{"n_kv_head": 3, "activation": "squared_relu", "norm_place": "pre", "rope_fraction": 0.5, "attn_scale": 0.354, "tie_embeddings": "early", "init_std_down": 0.0, "lr": 0.00223, "beta1": 0.9, "weight_decay": 0.0, "schedule": "cos", "seq_len": 1024, "steps": 6370, "dataset": "wikipedia_en"}
Each number is 128 + 24 x the weight over its row's rms, rounded and kept within 0 to 255. Layers, rows and columns count from 0. Numbers have three digits each. The size before them is the row's rms in percent of the matrix's.

# layer 2 MLP up, 256x96, rms 0.207, rows 250-255, columns 0-95
100:143128140078085168118123102152165097155107130124189129131156099113116145132118150140195092144171124152162107129146124137114090114152128168136118122136105150139107155115124141186090128103144128114121079142114117110099087102129118097096145145149145112160135113138105095114120138142127113122
099:113138110150150136118131165139110143154134114141121111103092113151105123151137126124100169101121151145101118129139147131124162101122148117043142137154115150151137160094131098148155124116085171109129131112133094149109137163183154090091131115167152130110113127097123086125119126147083160090
093:132132163142153113137142110126111105104106155165073112124116154153066127094156117104154150120115146167153091133167154085100159114139085134147123099183118176163130141162107092133158124127143085143123114155088149117117105136142106161105130121133147125128147099125123099124120151113115139121
103:141111081161115076141149133095143158102131137160102123114119134113124148141148123126133103086155112134131149114122117115136134137121177070115128189155125134121147142093136137101113143138096105126168106086132143095103165157125122129161108095189132126092143134142097117149140135146157081104
104:136127122182111170115138115141101130161129159107143121114135115120119153137112102136118116112139087164111121125119095164127148144099126118109210126120118143120106091148154116118165129101095126158142153167103178123150142106093158112095151127146176078098161133141105141127136107104157110134
093:116150149130101081120098149100129113124112131126109136118130128129157158113155101132133166116138073113168129162143129156084132117096100119142117078137132153116135155135141124174085126172160131138120098134108110142121068093150094133177126141179108135114082114152096124107128133164136115129
# layer 2 MLP down (transposed), 256x96, rms 0.187, rows 250-255, columns 0-95
103:110124129111170086128147136129136122093127143136129136144134108134135132139106174105158101149178108187129115127166174126122113092115122136144088152158126115159127143112100111117161108099115104122092117172088101140153149141170158151159106098129127128094096115121152126179074122125131138108
100:126124114108141156132118120145129141171134145101147115115129103114115120130109085126129188184136085134127129140105128138152144116165163127174119119102079143103122112104133116143128074123148106134134105145160176128117143086114128113188166097117124126106098136122116156113128176128146070146
096:107118131119166129108150103162105126136138179158055147180130131113100152120114119118059142153121108126135124117109102108100117084104123103118124129162115143147157130135109112096158154166157132132106170123096141150137075112137130168130136129119114136086144117119173155158118150117140127128
105:128142135091117127123103154128115134101115139102135139145120104105146081096130130111148159177171122163130141157154156127139160106127135176123111125126144164121154089122168121120167130105127110169103091155135085120089110137116137151154126101130112121117122111056139148156080118149135088159
104:166113151112143121104098133137134132109160119111145128175159137177119163148141116141129082123158084198109089121137130106095121116104121133161143155136111122117113157129106120143098144100127118138148083097075133126130095114139136097128121114088147152102148136134164142140140161182116113168
099:108114107120106132115128144114108098141103131119132088146148125115140139157142111142174159113106115123136141105154141137096147142083112120181131098126136183139162150107164131160092125160177135126082085146081075117105126147137116151148135144155111141098110100161154138169108132155112101114